Part of a small language model's weights: 16 layers.
Each number is 200 + 30 x the weight over its row's rms, rounded and kept within 0 to 999. Layers, rows and columns count from 0. The size before them is the row's rms in percent of the matrix's.

# layer 8 MLP up, 1792x512, rms 0.0482, rows 1338-1388, columns 320-383
098,203,191,245,166,182,274,172,217,183,209,175,244,203,216,156,252,177,166,186,185,231,204,197,219,226,195,234,242,139,168,179,229,241,157,179,272,180,133,226,167,141,184,140,216,180,220,197,229,192,173,203,263,232,150,245,167,228,149,229,207,175,168,265,186
129,209,169,199,179,291,171,193,183,191,164,160,171,220,248,180,173,227,243,156,227,179,258,234,208,203,206,195,224,214,212,179,213,212,246,233,182,200,197,234,157,135,191,185,207,187,218,234,163,202,188,217,152,162,246,225,168,243,193,208,201,173,220,247,190
099,247,212,191,195,232,140,197,126,217,181,222,213,225,228,171,207,184,200,142,227,191,230,218,191,183,149,166,203,161,252,240,209,190,197,184,185,191,123,190,176,215,162,179,182,232,188,221,230,207,198,159,177,222,215,265,233,194,129,181,195,190,191,237,182
100,178,166,192,193,211,170,221,196,188,186,164,206,187,214,182,186,231,175,189,278,209,179,273,201,205,226,242,215,234,241,175,187,207,148,213,207,221,198,263,179,165,184,177,181,208,198,195,128,213,185,252,254,165,172,209,165,227,220,229,218,196,156,260,199
088,236,202,190,206,239,248,246,175,198,205,213,204,228,175,206,211,185,185,235,191,181,180,199,211,161,210,222,207,121,230,128,207,191,228,191,223,177,189,195,155,187,196,207,204,305,210,224,206,240,160,218,212,155,180,194,195,182,182,227,240,247,185,202,209
090,225,194,269,200,222,162,221,307,152,196,196,183,206,156,188,163,211,231,215,221,182,173,136,195,158,197,231,158,173,225,275,167,232,130,191,245,261,194,180,231,234,189,242,166,186,196,188,177,212,184,171,205,198,186,199,194,197,189,168,179,199,156,219,240
113,234,180,215,225,187,187,203,171,186,252,175,156,224,230,213,185,214,203,171,263,179,302,164,210,164,176,188,151,240,247,252,185,231,102,205,174,214,189,205,154,168,210,243,165,189,192,203,226,212,198,228,185,186,185,142,165,199,206,140,159,235,170,191,242
088,247,224,174,156,223,146,234,226,255,160,202,178,202,185,211,212,193,203,204,234,181,200,236,173,156,229,213,159,216,196,199,210,207,134,228,176,230,181,236,169,218,170,212,173,263,204,190,205,228,167,203,196,194,193,207,205,157,142,211,198,149,179,185,156
115,248,203,208,238,190,156,209,186,158,194,141,189,218,210,197,146,249,246,197,188,216,237,174,226,181,193,194,232,222,209,199,224,251,210,233,200,208,199,195,157,138,205,163,197,165,169,189,192,169,213,178,170,195,223,140,197,206,212,201,119,236,219,248,209
101,235,208,175,157,172,199,197,224,215,206,153,284,225,221,178,211,211,208,235,236,210,204,206,181,190,213,209,151,199,183,210,175,245,227,237,176,171,145,215,211,191,162,215,165,198,168,204,183,172,209,174,187,190,178,188,204,188,111,194,150,146,240,223,158
095,240,221,209,205,213,229,242,221,226,143,220,248,195,197,184,266,253,243,237,184,235,234,160,169,172,120,212,252,168,179,242,183,186,225,200,211,169,217,239,189,225,208,209,181,196,212,203,212,215,179,211,280,127,205,207,212,142,197,210,150,198,263,215,178
105,217,213,194,148,259,190,216,172,193,160,222,200,193,180,154,192,238,254,231,209,175,190,163,217,141,149,201,131,189,214,242,232,185,177,213,211,275,212,187,174,208,155,246,212,209,208,258,140,193,136,188,195,148,201,189,190,166,193,159,180,203,193,214,185
083,212,190,222,167,213,247,213,174,232,204,186,172,184,232,204,237,234,207,214,209,219,260,216,231,145,251,167,137,167,202,216,222,168,206,238,220,168,185,172,241,199,209,235,169,172,225,203,184,230,195,201,167,185,161,233,194,212,261,185,189,186,241,215,188
112,217,183,211,259,182,216,187,202,197,139,186,212,217,245,159,184,198,236,221,259,210,174,227,222,209,214,228,140,240,230,233,174,191,195,234,191,203,178,233,152,180,180,208,193,252,193,175,146,178,171,139,222,235,171,215,236,172,156,202,192,180,251,182,192
103,237,184,213,186,235,131,200,188,195,194,200,225,243,160,183,215,236,168,231,198,209,198,234,187,232,116,193,207,173,220,210,149,189,222,255,213,186,187,284,173,211,192,197,197,220,204,230,156,220,204,238,255,189,257,199,162,181,172,218,222,169,182,268,193
100,216,165,180,232,187,197,184,182,218,189,123,183,182,182,211,187,131,223,151,190,205,218,178,198,146,225,208,213,204,190,184,273,257,227,225,198,195,231,201,196,168,222,189,188,191,207,231,109,185,179,151,228,238,199,228,248,189,211,219,203,237,212,224,220
111,239,198,156,172,185,169,133,245,221,207,191,220,234,197,235,222,226,193,192,241,150,257,225,165,236,171,225,209,187,204,169,162,223,146,225,182,191,175,216,205,162,215,146,193,139,203,222,206,186,179,210,207,171,187,201,183,193,171,184,201,227,202,283,199
108,236,208,216,195,181,173,212,219,179,156,191,162,213,248,230,227,210,217,229,177,220,280,225,147,207,225,173,222,208,246,268,184,200,217,191,178,203,232,239,163,209,211,226,163,189,191,254,223,197,179,178,172,160,193,197,183,201,205,171,165,167,213,209,180
071,206,193,162,211,229,215,229,197,209,168,167,149,226,207,215,201,191,176,244,256,149,202,122,193,188,221,195,204,148,248,165,234,199,181,264,249,209,205,208,167,184,177,189,217,245,186,206,176,206,188,224,253,220,160,227,189,177,238,179,256,213,225,172,212
119,178,178,190,174,219,198,260,171,197,189,184,209,226,152,210,228,240,255,217,167,124,217,243,186,134,178,197,189,208,220,219,221,227,137,156,201,246,197,239,208,168,217,192,256,235,200,207,205,187,190,194,250,205,209,236,139,204,162,220,138,227,166,222,208
119,197,181,191,193,259,252,210,142,218,163,200,218,220,175,187,227,232,232,256,209,240,227,182,210,218,200,210,205,210,244,239,189,206,189,201,207,215,223,223,208,181,196,230,232,238,203,205,177,205,197,212,170,213,210,223,186,147,179,159,155,202,253,175,198
096,283,200,145,172,205,192,245,157,213,188,185,212,211,210,175,213,253,170,197,236,223,190,225,193,219,212,237,127,169,205,191,258,209,237,210,186,219,140,245,184,177,137,188,229,182,215,217,200,217,214,215,221,205,188,204,157,187,156,197,174,172,196,206,236
113,194,187,194,189,203,253,241,213,232,211,177,180,225,188,189,183,185,190,194,240,181,205,157,228,185,192,214,215,153,270,191,187,217,219,214,199,206,209,164,230,184,190,238,161,216,204,204,191,227,207,149,175,187,145,226,145,221,161,228,131,185,226,185,181
085,208,208,186,213,183,196,205,236,202,185,212,198,209,272,140,204,186,244,251,223,172,203,240,173,205,261,182,192,232,203,192,249,171,214,240,187,209,227,272,170,220,216,214,222,155,191,207,219,182,203,175,162,176,250,178,145,222,215,234,226,186,175,240,218
087,204,206,134,107,263,192,225,217,201,147,204,195,201,179,167,234,208,211,186,219,149,177,174,152,197,223,235,178,192,254,224,177,212,221,225,207,244,158,219,192,221,198,179,221,293,200,206,203,199,176,222,204,223,175,137,200,177,154,190,211,168,224,192,177
090,209,203,166,173,192,209,192,243,191,184,187,202,179,199,174,222,235,191,266,201,198,250,241,171,237,256,194,241,230,175,199,157,163,196,99,210,200,255,256,185,221,176,234,225,183,180,194,198,199,191,175,194,179,158,211,189,202,154,268,195,251,175,234,166
107,195,174,235,246,201,233,235,177,193,203,185,220,229,186,213,206,205,157,211,218,168,197,255,167,189,178,202,222,167,225,217,207,251,219,207,179,195,157,198,182,142,195,218,223,179,182,195,160,171,207,217,207,210,152,239,107,195,146,171,242,189,184,187,238
092,229,164,264,187,214,162,232,211,188,211,208,222,205,176,246,177,185,166,208,234,184,200,255,244,192,142,180,183,185,208,261,153,211,227,186,180,214,205,188,227,177,217,207,169,220,201,176,136,152,165,194,149,179,192,194,203,188,164,158,194,186,193,209,170
085,255,230,191,187,236,245,184,215,245,183,211,197,209,203,198,201,246,205,257,222,180,270,198,177,210,191,207,193,183,274,200,154,217,227,199,230,188,162,181,222,181,187,186,115,244,205,205,214,167,186,194,190,173,143,268,224,199,198,204,165,232,179,210,175
101,184,161,203,214,241,204,221,210,209,219,184,189,213,182,170,186,213,210,199,209,208,208,178,183,192,129,184,151,216,239,202,199,203,162,215,221,261,190,232,215,196,191,185,160,225,187,226,198,201,177,213,229,157,214,207,151,202,195,191,218,178,204,206,172
096,210,183,205,206,190,205,183,269,237,189,190,186,214,243,214,174,190,219,223,229,169,206,221,161,192,220,227,196,195,211,243,207,237,176,195,160,215,208,205,201,179,192,186,224,192,210,211,159,205,188,207,265,151,203,231,172,177,181,190,176,204,199,209,188
086,189,185,218,193,184,158,209,225,194,188,195,217,210,174,188,224,176,242,226,189,134,237,189,208,179,222,217,130,185,187,196,173,202,190,172,190,162,183,183,214,220,203,191,166,210,224,174,199,245,172,209,208,200,137,220,232,189,170,202,212,221,153,228,171
114,196,193,157,189,240,239,202,247,214,149,181,228,210,155,181,230,228,194,250,206,166,222,226,151,185,269,222,152,137,192,221,208,232,141,192,265,228,178,219,232,215,148,204,163,229,190,220,210,235,164,167,209,147,123,218,224,159,198,205,197,224,248,191,184
093,230,196,155,179,182,214,221,260,139,198,223,186,193,164,124,207,268,163,227,223,233,200,178,178,193,221,160,206,184,251,221,192,185,167,252,172,209,223,192,137,241,165,229,149,220,233,220,225,194,165,177,206,135,199,185,201,172,169,189,189,205,139,202,195
114,208,191,205,161,238,202,242,198,158,197,171,208,209,214,235,205,230,198,210,212,156,173,152,165,230,201,215,206,173,232,230,192,280,133,208,242,246,241,240,181,187,197,206,200,172,176,193,197,202,183,163,199,180,199,170,176,200,192,227,186,236,200,223,194
097,178,150,219,180,190,170,199,234,197,143,142,188,229,262,198,177,181,192,217,205,218,207,170,118,131,248,221,211,211,190,187,227,221,203,230,174,213,262,220,167,168,213,197,201,169,226,192,222,203,202,186,162,203,154,208,242,184,217,230,218,189,161,225,224
114,202,173,171,206,238,220,222,244,255,176,180,226,204,218,200,257,225,206,214,154,182,219,196,94,195,246,179,220,180,214,184,171,248,203,220,201,207,223,209,207,158,152,216,183,200,201,227,229,147,189,191,267,187,192,195,225,219,193,164,187,197,177,200,224
095,223,189,217,224,148,152,208,179,183,217,188,181,248,232,173,224,228,253,140,182,161,204,215,184,187,248,206,184,188,217,204,221,201,212,229,208,179,168,199,202,190,154,259,206,202,153,197,240,246,181,220,172,198,216,198,194,163,201,203,167,184,151,194,197
100,242,201,143,193,201,216,199,180,207,241,193,275,210,193,195,208,172,161,272,231,184,246,143,211,186,159,210,153,153,189,182,176,241,209,255,200,195,235,203,213,226,229,216,231,222,199,171,172,173,227,201,226,217,211,177,238,182,225,169,151,188,180,207,158
111,172,152,249,167,234,163,219,234,198,156,179,152,223,230,202,216,200,215,216,234,206,212,190,168,220,166,166,193,204,272,249,149,209,135,195,231,175,219,159,192,220,177,225,150,183,197,188,169,211,205,206,190,169,174,251,200,185,209,173,195,148,228,252,160
097,183,186,260,221,186,214,168,256,233,187,186,168,225,200,142,233,243,213,216,124,206,196,206,161,160,198,245,176,188,191,227,141,205,183,205,249,169,167,194,202,170,243,201,142,193,197,219,271,250,156,238,234,198,167,147,199,195,179,188,227,147,213,225,232
090,180,198,220,229,226,212,177,225,230,201,163,171,206,200,236,171,217,180,243,229,187,254,209,205,175,216,209,154,198,246,219,187,281,195,213,189,180,171,157,190,175,174,178,187,251,200,207,195,212,192,161,198,199,188,242,238,169,194,192,196,221,231,182,188
106,251,172,236,191,200,231,234,180,235,205,202,208,213,242,196,159,258,188,245,227,190,193,223,199,143,192,184,196,207,216,232,251,224,218,200,238,182,194,211,195,190,208,273,135,204,218,244,226,188,173,157,195,223,193,240,152,206,175,195,187,184,211,227,143
087,187,176,210,178,231,189,238,217,211,187,187,203,182,163,193,197,201,223,225,198,242,137,184,193,180,224,268,245,174,202,192,193,216,196,227,188,217,228,243,111,186,267,192,195,176,197,186,212,191,164,170,210,203,241,252,196,200,195,196,208,209,165,209,178
107,232,194,225,203,179,229,211,196,187,192,184,180,221,185,213,204,214,172,236,154,173,155,265,189,177,206,180,179,204,158,249,204,212,243,187,211,178,196,235,135,184,169,185,240,189,207,185,182,213,199,248,260,179,213,249,158,203,206,190,209,226,167,193,225
100,198,184,181,226,199,255,247,202,268,220,193,223,208,221,218,218,149,170,177,188,159,178,215,251,230,171,139,227,219,241,159,197,198,157,159,216,187,221,201,207,203,194,191,224,219,241,190,214,167,237,196,163,153,178,249,146,213,230,232,136,220,189,208,169
108,193,189,178,172,186,238,233,260,193,181,198,245,225,217,232,280,222,239,224,198,193,238,204,190,138,199,232,183,170,199,180,167,207,181,235,181,157,177,196,211,181,202,173,183,206,173,226,192,221,126,232,258,226,195,232,177,213,142,159,231,168,185,191,197
107,246,185,178,207,241,196,220,220,181,175,186,196,211,204,186,192,241,169,206,200,143,134,196,133,228,208,164,208,160,226,226,199,215,133,224,238,282,183,168,206,196,214,257,221,189,198,216,184,202,179,141,157,207,199,197,220,187,227,227,139,225,198,193,245
090,215,169,228,210,248,204,231,215,223,193,176,197,221,218,231,198,221,185,264,270,143,207,199,144,165,247,223,218,178,210,155,251,231,167,214,174,203,190,213,201,227,203,170,207,244,207,222,190,278,163,206,227,203,202,222,187,200,126,187,212,215,181,231,215
095,229,187,226,222,221,246,242,192,221,229,217,213,227,205,209,197,203,151,256,179,203,208,241,167,222,202,198,230,186,179,206,178,163,246,196,230,195,203,213,196,220,183,205,218,236,194,196,212,201,175,211,286,168,192,194,183,192,226,209,220,156,228,172,203
106,214,200,148,218,203,217,186,234,188,182,195,198,210,207,185,256,264,280,264,255,193,198,186,140,205,216,211,163,177,198,228,183,246,215,187,156,219,147,184,181,181,135,240,168,177,156,225,194,208,195,173,200,138,193,236,256,217,166,229,168,254,163,182,236